Weights of a small GPT-style language model, trained from scratch on English Wikipedia.
Architecture: RMSNorm before each block, rotary positions, no biases in attention or MLP, capped logits.
Each number is 128 + 24 x the weight over its row's rms, rounded and kept within 0 to 255. Layers, rows and columns count from 0. Numbers have three digits each. The size before them is the row's rms in percent of the matrix's.

# up: layer 5 MLP up, 2048x512, rms 0.102, rows 512-564, columns 256-383
# down: layer 5 MLP down (transposed), 2048x512, rms 0.0921, rows 512-563, columns 256-383
up512 037:125139187123121158145140076112112129120139120138138150144133116146142121109102142127063106119118155094144110117125110167107113165178106102101126121149110133152115156102149142156091123102136122141114125148111109098096124125130112098122116151147097120100155138087112117099149141117112107154107121123145129125155139136154124157129125157160134117165147101183170096093183135091132133098114
down512 036:122115174126134111087137111112109130123153142081116137115141118114152149135128097093134098112168153106153137173131131132115190148127129113150126086174193133108143092118119117085139125125190138162125129118115122109112109095166087068111167131171144161100140117109110103138141121143125114099186141127117120141122114107141137132118158136124126140133158122121116158118093128094137109124141
up513 086:125140148155113102112101200179094103132159160142036092141143168122111108160141147120118103188124102172119140128113134143152163133119145147132163105084151092133158081119131144124147118136132097130151113107132118102148106135121098129113122173122084131128145133145116134134127130138158107114151110124102098116111141143106098076131097138139095162124122167100116104165114149148156171082154
down513 092:169125142139122159145113146103159115109102126109116142145139111110143078142103115094142122145133123132137141130103145151160101101117116128113146099170137115062120096162170114119089115127139131179145121078114115144133123147118127141137132167116133078098122125139108148148160163094139154142141098112083138112125085156102150090148086130127153145137133159135175110144139086154136080122142
up514 091:145105159137128086111123115134100157151120121165127145125108157148117115136117105134122105129130135082114100119127139148102114091150143137117123159097130123153141112155133151098111174134147115149132135100129142125134151151093131158175120132152102186134127147129095171149102150121163128115108112109131117137138150130119088144160139151133144109079111076175108102097157090141145129141138
down514 091:137121165127117106116103117121108171101153106124134142139146124136114134149131115102241129130143102133132117132154116097127130139177145097133111153102146151105148091128149118129105132139095113139156138126119139095180164140171135112131133141109186159133113166147066148112121168120134120124136103103121110149108136176122117139137105164127148142074103088111121105138122156094139130154130
up515 110:157169122096109135126141112183125154112145085145118126129153173104105134124119141155097118141128117103116134149141177135122139158131106122108146149101088154167118173090123095091166139139106142126136133180119135144131133129071138152135116155117139160099145126104149155098155119130147146163144104128123110109125109122109124113122138168138132158107128114098154157125082130149101152124085
down515 105:129137178121153119122096115169122130160119146131136085155176155106154134124111164124160111140136125078126174091145083132142128158145087135142139122109117114098145151161159137140122098119092113129124121103130146129079144112123146110144155147125143157144105098159101125155151137100130141123127103114129138111149123159147137157152109180132187112137147165136102151138159110116112110110144
up516 103:166127109167146095135108119081120138124090122095117134101094120119113111120089092117126121122124119149139095124123103113100128127104180130139120110095126141108126096137139137169130182132166121189130114131107114118103115108113153125143143109126138098137123133127063148138089108138145132123118199198125109103152157110088103111127106147151100148100130100184116121098141096108157127140102
down516 097:141085087129155123174139161148155118107097112128087089121151161108111074121161130150154101153175152128132155143131137144095138136112130138129124090140088129061116135139122111161133100110153156155146149100092130130116092113147118155142149142110091083138149103136075123139080100123136101148125146168140100124160095093160126140136124131109132123114146173180089169130128110111115102104096
up517 095:104142144143114139125127161116130168125129110113127147078117126123137146139099115134114120118127119120114134146091081149103101090117118117103137172097100134129154133148140130160132125141114136146120106136151139141110131119169117099104145101125111150132145143127138147138150162175139095142116137100170072148141135135141088088116106164114153140157140133147185083117121083110121091125163
down517 100:106138120173127129108097112143144126094115139092133139104118122149088170128121105108255154128115094148100106091154108109157101136130158145108176167181113134097143151130162156130132123117107108117133159132137137140094126169126115107162159152131125138128134127157169099133131115125104096126120150157118118168132125136137148133171106148121103143130107104098149170147128111100138091103114
up518 107:157153127134116100140121163128155129080145120161124131125110191135155111059127140196112125085090125146121159157121118122158123146144111182178156115131137138142107100130133141162119096118125130163122090109096149130158156161154101096144130128112116117121131116128107144133156151132121119159161096072140146185141120104136125109101099106157144095112101113080135085161157148134123108112128
down518 103:165179130176128175122143157112167125107128165144104143140151109132126124059123148162152140124103156107144127131117128107133130132143144074113146056126137157101122117158130115138142123091126113125139155137137127144172070166121079172145115115146154149094136151128125146095106124142110130136129156157128091157129121152113136149149116094090159084131150126094115097159123141145139103116110
up519 098:114110115156130123054165129132173079169128116107111149145092130143159093137129086110116151093110133098105115131117136124145106113108132117158160136104114112131141141107112106097123136133152140111136095118165131107098115093119125124157154096132097108113111094129128113112101109120163126133070125104127146116174081140098140114104141152153106120134141134149149121145094152112107144163120
down519 092:125162127146145156181147123114149150157111118134104190089111141150091128136125099110171139111121118130117099141117147151106142107101136122165161137140137107092135132135121121102152146148070077134126135145157124150106141147144105076106133166157115060102113108119173144106151130156120138107110124112146159144153114164097089174162096101123136132150149154124119157113138161131144112138175
up520 113:154132138098159156159115148196130115128173105159138133124150154108116113113121130156117126139124168163120141140142131129122146132130121105108134168109134096106136157048140109076110111094125121115089100114085133088102128145121178128135086172103154093126095124168168127122129091120106146122145137114148136142179103124111141073118117136122149133147139135143160130150140106127106097165127
down520 107:148142127160138119167132134159127153098163117160104143127124088132106086158103110150101124138116105098141133150115139160131129107160097105133144108105112102130140182128123143141085140149154139135099104164092103143115136147090146109087147117118116127112131138133120144138155110102107134101123159176113187091115124148105128082122144144117109123096103145157176129106130144125100120184106
up521 104:105102132119115097127174086132102124099162122127095107161126093134099115100107159139113146150126128114147118152092144127118136101119100108108173125119112116134131158141128117143144131147109150141134096096139120141114140140173111145144130152141116103116101112108179095149108104146120119099122103157131150117126191106111098080108131115130103139156162112118147147132141154131151126135100
down521 103:141139138120100091094171140141127150059120114112140077152133110117136159094176114156216151165123116128103164156164111120105123163096137117160138136111081128092131124139140136121114125171104171105095096109115125105134112159139158121143107146171141171141094134138111150173111137127108136095101122120123173131110109155122118157137143124124140147172124150136119148155171149127127082146144
up522 099:137144105151129106101126159102104138113130151121144144079184116078135106105144122194114133130160127108132104151142130132078128140119123139103151156082106118150078158147127129126138147122136111126181114108164136141167109139114093174129135112100173129107136157151114147135132109125101120129166171090115104101131105138123170119076129139124085132150133118110138173115135127133110115142133
down522 100:146126128168112094150144141138146106134126130125133189114167129132108153139113175135137144159191123120137105155108126114119077061142100104140131129110136108089131112114177116178112109124099134158171105124186140129140148098152094155108101113110117094111130156136106141122149111137050128141156128133131145063149067191135153124141084126125150145132126123139113134119135139178135099096124
up523 090:113157190135122108175127113126147152109152145117109142163116110115090114113119111132116100137139143129166137131121135079122080083125156135109133167183179149101130178120108172100131179174149097134105157134119136098146133128093127102156131119119134127099135092140142159114133146166105158103125104127158110159095150119121109129133112146151149146129115100125105146148139114133116088093156
down523 099:190111109117151119158138118166097139119106135108111138145134104141154122125147153132255138157151118088149148126117143099140126147100144117116165123120130130082127131110100101126117158155123131137112135144084147123100111107127092152134148154138114146120114125134116097095121121116113149126122134163101118123143191175155147130157080161111122113107143101108129144125164155117126160113181
up524 098:142170196116138099115113136118127125102118118148146171146132148136085117065137144135112096094118128138103124082122169100131147161116119133134160153104079138159112165152114136098134142160124180143127132147104105154110121061137139125133080126151082106113167071125124143143158127133109153115123112158158102150122147150102123147119140166161106107172116121106144144120101146112090175113108
down524 099:151127177149138141122112130114188115128122165164108180139148156145114094107153122114218123127146141113096118108152141120114162059101135111128121175126125120091109127098078155102128143088120121146125163104155137117158146128120124141164158172139120155132116147130132095122144142121184142176129111083142096126081150131151108102138104135117079128111112115129114140139094154118126151128134
up525 098:130096150105142184109155106115104122140135127108130092115124123111100100111142154116111123147139108134140108181184131127103168129100084120126152132089145090142150146110111173115156158159113121128110133172092126086108102133070147145120125129139149150145155104088092111108115096129086132078155126094162156123168170112115162167146116159123101125123116166134134170135141147115174117112136
down525 097:165128132118104108132155154102159144134131164121097132155046094163137155127124157118163109142152113116124121140147146123156154104110148093115113118135125146149143143130122119148144184142115112111104111154173155152105123126107153121148140128173196147104106120109105141122113144116137132158151172108160122146117115054134108114141121123080172118165111108143139185177097148080161118109119
up526 097:093102079139155110090158102107106134106126105075118125097146144142158156122097160101120157139140134109173123151119142088104146088110142110069086151126112111126114110163145128094137144135071132093129136147143131085127148104117089138135084131133107116142093151149135142142127124139127139153128106156156158094144137109110139127077126106131121111155099112120117146099113123141100141144168
down526 097:107107087138142146143164115091128135161111135128111142124160104106144138126122117138157158136106144133142138110118163107144119123122139149068120082173129063108108139155122103157094118114148160124158125117116140125170167124137114106119088105113126150105100165181128158108123172181155118128095141164129129105129145121124146124078125143104081106130129137153162099133170129130061141116114
up527 104:117096166166148119126125132119128122074119144077174177160154127137110131151114118168117151164101116134111092113122130143087119151120159047137104128162097100127105098100171107090118143148113158097132085095150149118134130105114187149150136118109156126177074074145110149091145144113113143105136160114176115087153121128158166136120121108152138189172094122137153143120141148117148128173112
down527 102:182130094107125134159114132127118097120104126138111148135131131142094135130124153156211150111160121149136146084146147068140143119157160143140116138082136089110102122152125137109105153105137138128112134110100138121152127116145152100118114128101183135122097126136083132107135156180126114135099111126137124126127122132109105136099108141121160197151088134109126171134140107129114156149103
up528 117:154152120123148133104132131115140142158110102107097138159118149113139120098117110097114116140100158128106167144140123140092142121136148144151108118174153146121110158110142110109138128169123125118118156150124110123133104101132165095087151131137124135143124117085140126130118136147099109102118122170113127128100132093153123142137128138123113106104073115119173175078116137136100122098106
down528 112:142122163158151154087167128150149110109145118153136101116166143131134119124169103123165145129097123140133167165166144148131112158103167121111158119119132146120129144146104115141129085156133118120111164128136124111133120102104150127141120136125117156098115127106123166127119124119134154142102129189101155114108151127125103175182121111149135114104112164129144146143110117162133117111125
up529 101:104113128158119148082082114131135149108160180137128120101128156114115142115133171156120138161122112144120093142127100132106138091144140147216122141113101103136099120144120137143127075125093116137093165141135202135156156124136130132126154183131127129198115114142110115125121100127129162137125112126133136147117066107121152099144092089119087145118145141179128117096129140133114087091060
down529 097:073097167148126155115105146170161140138127126139129147123135141136109157137097100101130159133108121139186157150154124136119140155121117121147120141084145141093095115112103126136121137131130140103137097134110093109119168128170142107143129149115112124133104104133167112126140127164130128147137070118107117091153033125101149104132108138142114078095084131107161115085108134128138118157147
up530 108:095133099145124094091150119152145108113166101122124122198122079150124142107150153117119107118143109129144133134118169117114136137118100129140101087110131084114144134151106140146144137148140152086115101119145110118114144154146187188169126109091110109162104115114124145157089130155142103149133131127102108094154118122110096139113108150117073119103111127097142055111132156087119112160139
down530 104:082163119154135101110124135093134146112172132133142140122117134135178144111170164077137142093130121118110130134126168120141147115156114122124175091151118109139137121095152104135150135107180103116094109120158126148120136157106163152100086103138099125129115141137127143116131155164165131103110139150128104129162195108091118090109126155156142116142130135114117093119137129142139154118153
up531 102:158104103148119096158122087094135144114139126103105111124110133116129104131138138164126057141128137146139131156110135090132099118123143133130120110131155116115135140140120132109121155159085104108098123154111141151104161110118117159122155149159094065125168095090137154144129145161128113127132153150155137105137163126152116106108116141131112111156133115110113121156149131160104155150126
down531 100:159120134114078146129125142127173124092120102097122180126118121099191111111152127167172141166187102143115117129123126124142110160131162113153131115134193122072106129120134119108132166134102091108150124116130116158143124139115137146152104181138137099137157098114138126117118149126144107163097146152114141127169134151084131165130119148115184122105100123064124141104117173156103125116143
up532 095:084130141116141103150133149130133091120149130105131170134122151095153137154131104108115110153129125138136088101136155118121153166140124132168136148133166084107128131156154178077120144149144138073158114085125112108136152150115141141117120126130118171082117099130139132138120123132132097139127100123150125152163121143119071106110170141142152077108118127136133136112099087131111082130123
down532 103:137112153105104135145116150155128122114124169129170117134134101129141127150144125110183128163105123160122147131161073163170130128132161126153153145134158076083134171122139098093122154104148114111096158082125155142092113151148085105169189129140101130123153132139109117182147136134132076094168116139124146094117179128112083113137114117141121135111155117100141133114133149137143109099106
up533 109:114120145108141131131165141141147084106128117100124138095162143140101132129133111135101112137128150103198127146108092074133134104148140097126121120124112114131108152123133102162112142140134081148113136120174109115136127111114138191111128152134123118143156179116119172147106164109114106118101118119162153121154147096114154166130134143113115128112081130136118134131085123114131130090168
down533 104:127139105101116119128147099112141102159073157128112108133135133147136140157088122119201154114112190141117120137065140097078112100088123126137144131096103154147136108104163083128144154163128117092108093139152152131142160104089153122115180092091176135098170153138159097140128127132085133101111138130141074109141121125157126148147095135119150124162127134102135124135114149150130149137126
up534 105:115140146133163138115100140152172144113159130105113124115118134159110167149144177093119142152144147137129095131140132116151091084077128106142132103176109092141161146132097097158104117140111138147139129125180095117117091129141103139110150123151137128155129093134110149161118156119115171133133129145108122130141120117132134131152131159115126123144126095135091128096082128176183083108110
down534 097:130130107147154165158128139145119150122131084171062121137167160151141108127116138148156119129130130100130127148162125126123133123110146140160124138105161123141168128109105137141126134134102105192156120123146128101120093087157128122107084108139123139134089140154099131151117133111115134133111142149157110119152149188132116106180097112129108116119133148130107136121125109112148126156162
up535 099:101179107149159148104122174142151117156160144171084164134091096091136131183136136108117141098092137152163127131116151142128137126112143136114095120140118148149107166173107135138133121121136118147134134135123143130129131117128150088143142140131114137121166113143157124115114138117160128167153141163152125160116129109152156129142124172102135150124163126111114148098138098146114136121125
down535 100:131143108146136104150151113123188151125118097134136119135113104110111102096115133102147127119119123106141164107124080087131140172139118097071122116134137138112134176177068130137090097108114093154165114147123153165097121155134098152117113131105143112137094105100098137127132103167094147151119137153122125147141128148169099112123118115088126116129177102129128100099099105145139104107125
up536 093:097120107185072154126168127110110119141146147162092112142101138163091155118131191139121118148129128113132110125098145119143100124114144112170125171131120133134124109102105146140104140126146163134098126113165129130109210112114144089125112103122086110156113124104112116152119130110131121092104114099116119159099172107103116106121159173121093086135143165152134092090120088124142159095116
down536 095:110118140126108116169162092138154119083146110122119135112127143118102151116088127121175121125126102134129140090137099153137111168135139129124126118101185110091119111130130138148097091103147152111074137094106130124106152152142154116105126148166140163152147126084067074131119126094132103084137133134159130095177115122118164124144123139134111119118150137132079096112148131153128089106142
up537 093:137122103157095149123106117078118173109160123120136116130126114138139144136169097114113146105099103147118138126131143117125126102131115159122165151146165090171119147077134133136136083121081141093104149125118150116132126141099122159114150101118113154099136137106138147177134131106102120108139106140065115151123085139121135150118134155099123141140151112121123124122108124090119117107126
down537 095:115162137144135130132093148106161109131126099153131129130118119134132136125117084086171150146142122131130108146157134121126127143119125149174186117162129114113127215171138131188199140109113114123136128108138084101146136114137121187130124103145110131131112135170136098081133133140174170101148148133144097125116079130109121085128114099132169137092126124159117128118153132123159134141118
up538 122:108159118105097126148097143157052139122098069102091147121135107132085159127119138138104140137135110146108109116154171098089128112130138103112078124131132131120157111144139120084116100144101198133130149139157149138127113098112151101113134131141103108116148134109142144136119148138116154134115110168120161097119112166145128126124146153080110120186129151141140123119141167113122135098110
down538 118:137132130152128087098126122123128127117129129167187127141106137148110100119121146139121140155088141112145121143152124117122094148114107088146147140153136141147151124149143133139069095086070126125125130131110077156167129147122097106146119128108096128092107116131079107166105134145155084172147148150161141127116127150137135129157120125134149123128147105152146128150151148154156140196114
up539 094:109133115088080134167139123128087133117112099091144103127147141109143167146117112141118126149128126106153113126114110131104101110142116165140157121113158117140157129122135154101158102133086132142141137123070108081113087129126169149120166176166157081113150090152155160130108133194121132132127137129168144153137115154147088123086134126184153101124133097118117128110105136124094108144129
down539 093:098119133134121168166103122149131112079134098148120142145134146134088135117156173126229116111092083122102156110138142151108155109122093141143100178157067141113105138126136126145130132099119097142126119080161145107119132158109106082146140112141090125136140084165141144109130128143134162134094108120120144108089113176126122138143132129112121126101149150135123105131160157074118119098154
up540 111:138119140110116121103155142110127100159137175112109165140088139138158141159120118201112126134134162203091158137129100122111135138108174113098140077103111153128116114107159122111149134103101074184132170179144142130104135105146123112142161144096135109144154124117143117145165149139089099179143115190163139131143152154107148174175090135137119173111135109148120139143123087156137119131127
down540 106:130127150100133105150117096161121111099143089114113162114127109102145119115133115116141109116094124140146113077101123109128146095128129127128162130130143145132126137144116118151095116142139137132156120138110144116159154158148151132135137136107089083125109111126148086162131135142137189147142154115113095140114113173104123127151139157166120146077161181102141131101127122153135129131098
up541 097:102129138129102112118121126106104118085084181088148144134149135169117109138081128105129162119105125137148131110082147085155158185133116123090148128137159132137109099160198123115100124150116084137141151101153135166116118100114095148118131143159147130129125084116096095157119106118127098105115186136143125099112091157164125127095139144093136129162108121131134169121148133091148127096145
down541 105:183105119142152128121150084141103191123136151123184129080129080140148116155120128119251134118138134151144123140144168128121103187117093148108137113093144065136091148144166140093103078151103104133119119106156119118151119110127127125113132115173144101153150109139142163164142133109096130148122128135123054097158116072146091104125144103118168145096125103126138164131094089141103118111138
up542 110:150147136108138089152155090170105140091184164188161182107103119126108167170137146178117172156175121121142166164125105146085141147105136152144134158116142106131141124125144143129094121150144097138102142136197164103139134104144117120095121131115133135133077091120157132139135134132136145142100124113084147145103077152111091137113143149097137145115127117137106111139101172144103138151155
down542 107:141152138131166130141115094112168138092162177138139130081099134160107062105177127099083135140150126151172130098100158116086117153159138156129133159151124161092123118150145109137118141107153097137185088115131131123189142160137172131082122118146135124118130113131112145142138168144111134143127138125071133138117144198106087159126120087133171154144128103138092137130130115107108161121150
up543 096:117116133147178093148108103112150142163116118107145109142178124121130148129177111091114118116128151142149126154130126122165138159128080147154150097149092127142133109120171167133136141132136116109135141098141116115100136130126146133154065112111088132129118117105151131201135107157175177124108119131134077163136161182142148183143147104131116170092103152142114116092132148161097106129108
down543 102:155069135121146136126139098119133114161146144138098130141134128113126177127150103161168129093115124108118103137164106142108139116138112124083139142095087117112107100135103141157107123114128137131104166142171148134112141089090129138132107171073125164112125112144137105123133153130181139161141120109138106111178145148141174129118079139081146110140120118128128152080104096149101116130201
up544 109:132104150129154143153149128137113165135159119133126161156141123092130142125137117091120102162133140154132149150150149134105095144082098118134112083139166118111140159095073171110158129177114074138164127125134119119110134134153071139118108108140086111098114134130081175094103156123121156154118140134095165135120100168119095173151126120114135156115159118147108081130145120082140123078123
down544 111:102183094155140143149087106117100124166128124156097112146086111168149114071138094127173164110100124172160129109131146113106130114107121157108144119097119107143088149101093128142080093114111092107158138147118167100138095132142136129104112077113140167125130182143133103104138134138101175154129108144114070151123148112136143089113127136125106139093093100151117121096094105133111118157157
up545 096:101155116149123109138120138095137145149175075119136139130155169126117147118127088064112118097136111145120092071123122082119142128109117134093145203096118145114121101114097133126145107115169142151109134175121098187138110153171159158148142109153113141143133130125134135169109114153090133080110123154135101158153135115136108128136112131111131148140154150111110141127172125113114105116173
down545 099:143117111144130102113135149140132097140152151146110135146097134162109111123154146144189139079115153140119153098112127135080162156119114119108123115105124137086118153134083134133110154125130133096139138157117085120093112133171179110116131114127141107113118156109137142129134177151177118152139148122106150144089144158138131111145142133122123106120127133139129149107149122112099125136108
up546 091:138133106103102156122145121089068113139132131194123098069121109138143167147095101113119088151083095090158141134102117167122131096146153159156141129142135133156128134120109121127151168141139160101109162161146097103115181158142137161107162116119149136132158135089117155112180112130118152166115112104134137133141150124096130143074074184130133143116126117096142119135127085106145104084209
down546 097:134140110082092127114110099089106097141140135122103113122169112156119144116131080120242099091150158107129144133121131135133228137161134168110146123132077147128125094084116165109139144144144112139146130129138116156139097140136146115108116155051139135120155186156117148118155109123145155138148146142166171115111126122147129094160113182150146148139119155093126142125153125154165150133139
up547 097:150148131096121123136106092126097125086108113136121132104148172113096106150125155152120150158110141095135048117134136108114140124130105134108150147125149164129124106094128118115091122167114169135135090128136162133127089090128129102088096144115141108123111118137127122133105095148125104131074143131126120128160118125184142137081143127125121169138122135146141106121117173124124100169123
down547 099:099110174115139141151115132119158153128144150128131137095121099094107090086113104141192145136180187134115105124186134137111157124128142088112123130127135133083089160119123121126147145135132072097140120138135109137134110119103173115121082136112115090135115130102104094127132151126099163148130177136096157138117105151116165122141095122107098138164114081159155101129142103153130167142125
up548 114:136106116126126098126110138174128122156123138105095088145105135132139123087146114165119161163106135101156125167122113083137120137119133102149102168121161100128054150170153153105093144101132141099125114173137111144112139135132151162174116175082151102126137085093085094118124158113149121139126136169117142129103108108164132135160149128147134135097116046126075117104150118111093148136099
down548 103:138165126147131134129151168125114091141111145095163165110114122142156132140148151131198110118176120086151115137126086122166119128135093086148156155148140099103110082128152133141105167162145104110125128144131078107105139153133118154141151109127143099144131101117088103096115144138113149119149099125115132118150143126159141097149108142146157106122127109116095142096173132139123099114094
up549 105:115111132107133131104136118115134136099140107128076100124116145140162142125140126094112083135131110161107099143111139131146196095143153133128167089134127177107092127088132124152160133136149117078111121167138165157148131123192139139136121131111156155130136118114108127108124124148159132106164146123109137113118145093185107127159125140158122118096100137135124114157117133089145132100112
down549 103:130110121128149152110091168088113127095132111110109129148093129091147145109125142139152112135119110116106166134142156142099102141131114129140117151121113107134117138139120158140135179144120119109161149189140117154094114115111165127082170094138121085144128164158096158100150117142129121105124144122115110098200143127149111165128169141154138113156159124145106145125137104123106136113126
up550 097:114124121087173084141155125117155147167130127111143141104131097106133122198122141129124142121121138075094093089133097125088152136133141088146125118119104126125053160074124122095144129134151117101071118107111096113131112094154160097101135123116140138151139126105113109134154104140150122150159109168136118133120094151126119142130169112133051165127157113109144131132135127109091131117133
down550 104:104133130105137142144164115139144144158152159104113118100130098115120134112060143138156140099129179121121142109156151106123096141160134099105087088146131127114139109148097090146145115109126116147137151104158105105111119158160134115116134130131125139113200135105085099141162104105092144125173141177159099178097151121167141125120123090118111148142121135144069086142123137090084056145081
up551 115:120138150102168096095145118104132118091073081094170071134126143141159102133083132120118166095137099143094144149153123144122148072100095055164108118149149144117138169114144138105171123142166121119135139102127141155086104114163168131108101161105119100132077096151110151110118128117093148108124134118157124122112157122137095097147127118121112122101086108137155113171167144138107130142113
down551 107:121130177099114097095114149120115079111082101146137078143153107122147103089117150101091094129084190155104155120131148099083167128153135069138083165118159133135091095132139125126144092159172129143184115145111096131115149156100138168140129179108134129126144138104118104122161146127153175121126139145121133109089133155132114147103144127128117120135135129133120080081136143135115103099127
up552 109:129092142113112108154159096160135111107127122160094158125082143185125211151150127141116132116137144113134114131108110124113118162112099131132138145110111129124103157096062149100135167125155171120161117150144122153153149133140083124143130142117108147106139127094111138167136204137139120135127122143120104144144156135115117141142117156119095137170056115132099140107123122104111130115140
down552 105:107085149139131102138152112173082133126115115124147168140144143091120159160124131142108114139098092151131144119157140129110110117112106152110129101124140138123143144102134118143136127135158146128182159122138156148103158196151121133132131163145103141136099102144124158149105157120121151128139139140194107110126152100117133099126149102126117102149162118141130131131117162135148111129143
up553 099:118139143140090164139093160104103148156128121158090129164143095181148118096080107128112156125107100137117108173132120178142099137123128119114141113126096136113098139172145134139155162139150132127146102130122117092135168078121158092128165108141117143132141141141136153124112137121136123138161125102140113130106185117128142166134115139097103127090121122131114148109159089143143140150181
down553 095:157165134140128161129127100122141134112131102084127141082127105150072121126132118142186100138151111113141146124147134127172140134130121112152164094118146086154152121159111141113132146134158110093073077161115152113107097151127121129150140126151139143172093102160130121096141146140157123088130147106139121089188140124092131138192099135106119137131151135149119103125143089156125115128144
up554 099:132127155136061155155138158124165145155117132128109138120081155103152111125155107130109070099126130082099135153109073154136134135108154112109147110160123146135139143135112115092113134166122164071118113185140146129120126104136112131096084159136102126145151131109115142120112106127146153115158100150138161144098175152079127128126162125113106141131125155178174125121127091085138096161089
down554 102:114152126130140109110148088120135100132088125127148110109126139096117103144107105135221100100142149126139147176076102096161086151133124154116135156074146165144183129149136146134122103129122099114164119119100098129108114115126138143130112174119114108121129125178140106107080178137144113121154136135147126145104145135129110138071149106154104166133131114130115134169120140120177118152170
up555 097:139141127152200135141128096132116103133126098131082168157091123135118146154179155076120158124115131119103151103133140124120186091171173062125130171145095112128136160138146095101123094082120161143131121109106128130127090128147106186101122126124134155158116062117143138158179135137140130124156133106136120103184095099108132121143140114134108115137152122141153092110125138123171150139126
down555 094:160140109149122099128137091145104111110144123157166119128124125158120112104135114113174148127112116128144128100091126116118147127116133122158143124121133138115111146124142140121126082159124142146119154129134131108153128151160123127102153152108158149154113112129118102118088116150112122156143155186139143120086098076120136118140138095131111124124080106096113119145151108163123150128132
up556 102:155144128114105140129199147115073178098141111100139188107183149138123127117109131124112147105113117138143153120105143118095178116123107123095182131103136103158123093078070151131164139128164120098154128096114093103141135141139154129151121148176123137136185121102102128165133165111132163137146107108158133124112103142143122108103111143190134100107156068094087139147084166138135069138136
down556 101:115168147121122126182166154079118113101140113142128174128149103179098168177159118139175148125137111150111158103129134094122160157131123135129125148126121093134094112111135123132154130157096151126070108116117143125156138122085140141149121101104141152144104116106083114124125144125118135105136123091166140108177061108144155126130102130147128126110080122113091154112124087045122131114125
up557 106:136139154152101148120145111106126120125149089130123096123123128104116128077111125138109126135103142104146074145174101133131147094112122117132169148094165136173113101129154093165135121121119131130112154142162111085101107141130119127116139092140141149099087087139135154093120128083117111120118115157124138109155105175186115135149112131140151130077096112156111128099133128113105153147151
down557 094:092144090128140146147096164098138083106127106104071136154117137132128178133116151094137135135122102129114099138127121058098137136144118120109112155103149166129138182154144149160119165101148121112112099127133101123152126141163138146084132146129152134162137113110070122158130105135111115180150108153130114132089167122123141093132127097087121146120122105157125129138131108121096136160109
up558 106:129112155099131101106131123108148163138135119103089142132187129138112137147113134133113120157132158135132124158153133136139068120135139116159126161151129113153117123083107136164146125135136106159101119111139141142131097116132150138114095125118115125131078115090110135164095156114100163118133140176163082190121116148132123124155112151142115182079145135149108152108095106117093107135133
down558 110:157149109138165128100159122124110148128124157128068151112137169143146107120129132139197134143125166096149112170161147167153148144090208116168104144131098088106152147126164129162146102148108112110127130107098115154133101094100202116116085151104113168118090126132111154173139126130146132145131144132127137164126141099120135107121105092150122126151126119090154135147132140070115081110151
up559 091:153129149130156119142110115122087168122105144108151126121143120089162142147187155085107176135063095146117112121105122120153066105090109115135137143136120149133116124107153139105140098131162119122112160119145126101095105106132172150138139135170115144090146105083135168122103107119110084131112092150153089158139159140133123157134122087092108160141111152119097119141160145085116092129092
down559 093:164115126149108142127120088132164140127109145127145162089163131153115150116127085142133146118125118123106170156100174144137105116122127151107163109154133161090123093097119124119114130132097130135143139115174120090129056141106113137107124128107175124118128146139148142101158128135136126136128150115151139138131154164085109166136156111126089113119146089101101162127132119120130140080128
up560 090:102137095146122100153099122132165134138121141147075081139082115183097111094174124128117149143154095142111149143123118159119097105117127094138147153119132120107120177134130117129103156187121132134113098140120129095121133115140110138143121101129142058147134130101131118107148088155097108091126121146121199111128176131124097138134131161113162118126129143151150110126137126101100134081140
down560 097:130128112119125116130145136155120115119138144115164153111119129142066136137138147125255126149130116126161119128120124159118148091077143133081125159123090132097089126134129154132146117112133083149140141081131130142115153126139077118148118175149090129156124124093116134154156098136124109165155112141121184141093095108141095133168131066123127130129080130125136119136119096104158123127165
up561 112:132135134171118194117127132125131129069103182115131069119107118130164162102130176137114133124126170151082112166140113121108141089106127112132117104129123106162136150110130142141189083115143131141141163148113121176122123086153107145097105151099137105135151187099101155170087137137130121134121109132117132126128134118139089122121109193159146149125124098103076107128106119137160106115105
down561 107:155129130098123153125126119100128153093114147138107121133172157121136134132135141153151153056130152101114123094090113134135136111113131177169136106127131117122126136119133152147102145143151137154143096163126113146142080112090111158164138135115131139089115139157118111144124130118133131141100138137138134157104131153141133105148084113203122138138143135135166147145062070109102137106171
up562 110:117110107119143097130100112140150118088097101148121105127151125108114133148134102119117127103132131169128111109176159101111164119134148148127130119079087097171133108155092096057151117145093177160129102118103154125099090177169121142160114074105138121116161139134148087135123148095144114109147107102098113109116152110116131131095122141088124146157148146118124139122138157097137153133073
down562 108:110145088114118085152126097148135132128128148139085152126180102131121095122132140120179154124129104140159075116184143120116147109132195147109136183112151116098133134118121170101093169152131147107127120135118149136118105179120104138151163103083165130114123121141122121129094122137073111154143088129097152116116153144119110114122099130123115154101146101134131155158112169127097133164115
up563 093:090125171107148104111119136116119131131151117128136139122126119135147138130078145123119094176118118132137129170114152157091136101103093134151135161139160100135097147087123188148147110119187129128116156140116116096114150151105152144134165182110145109142126104169119183140113105155104111135113092123151080177174141176112115154113117145145103149131093153125145110100131110140186111153115
down563 097:131113119136140170135109130100085134133122139099122130152119095132135074177087162145174107152143131136139158152095140145109163086162155157123129137126101129095128124108099145086155150139127103110163129141096142098144137123136163085173090157120153109128147174140116133137121178144126109135140161119147132179117124179145143140100153110120149126107111157176122145111163145133164114145152
up564 109:160127149134149137140135141109161099137123140153127165125108130108192114140126128156125114112092117094105162156169106130159113131106110114086088099106123080124118124151161113152138094125136127124139110115164134149160118145159158149153165093150130110146126125108137148098094145112112128154089161117134139099110067157093105115112094150169086140118153150114085140124155126087118126152148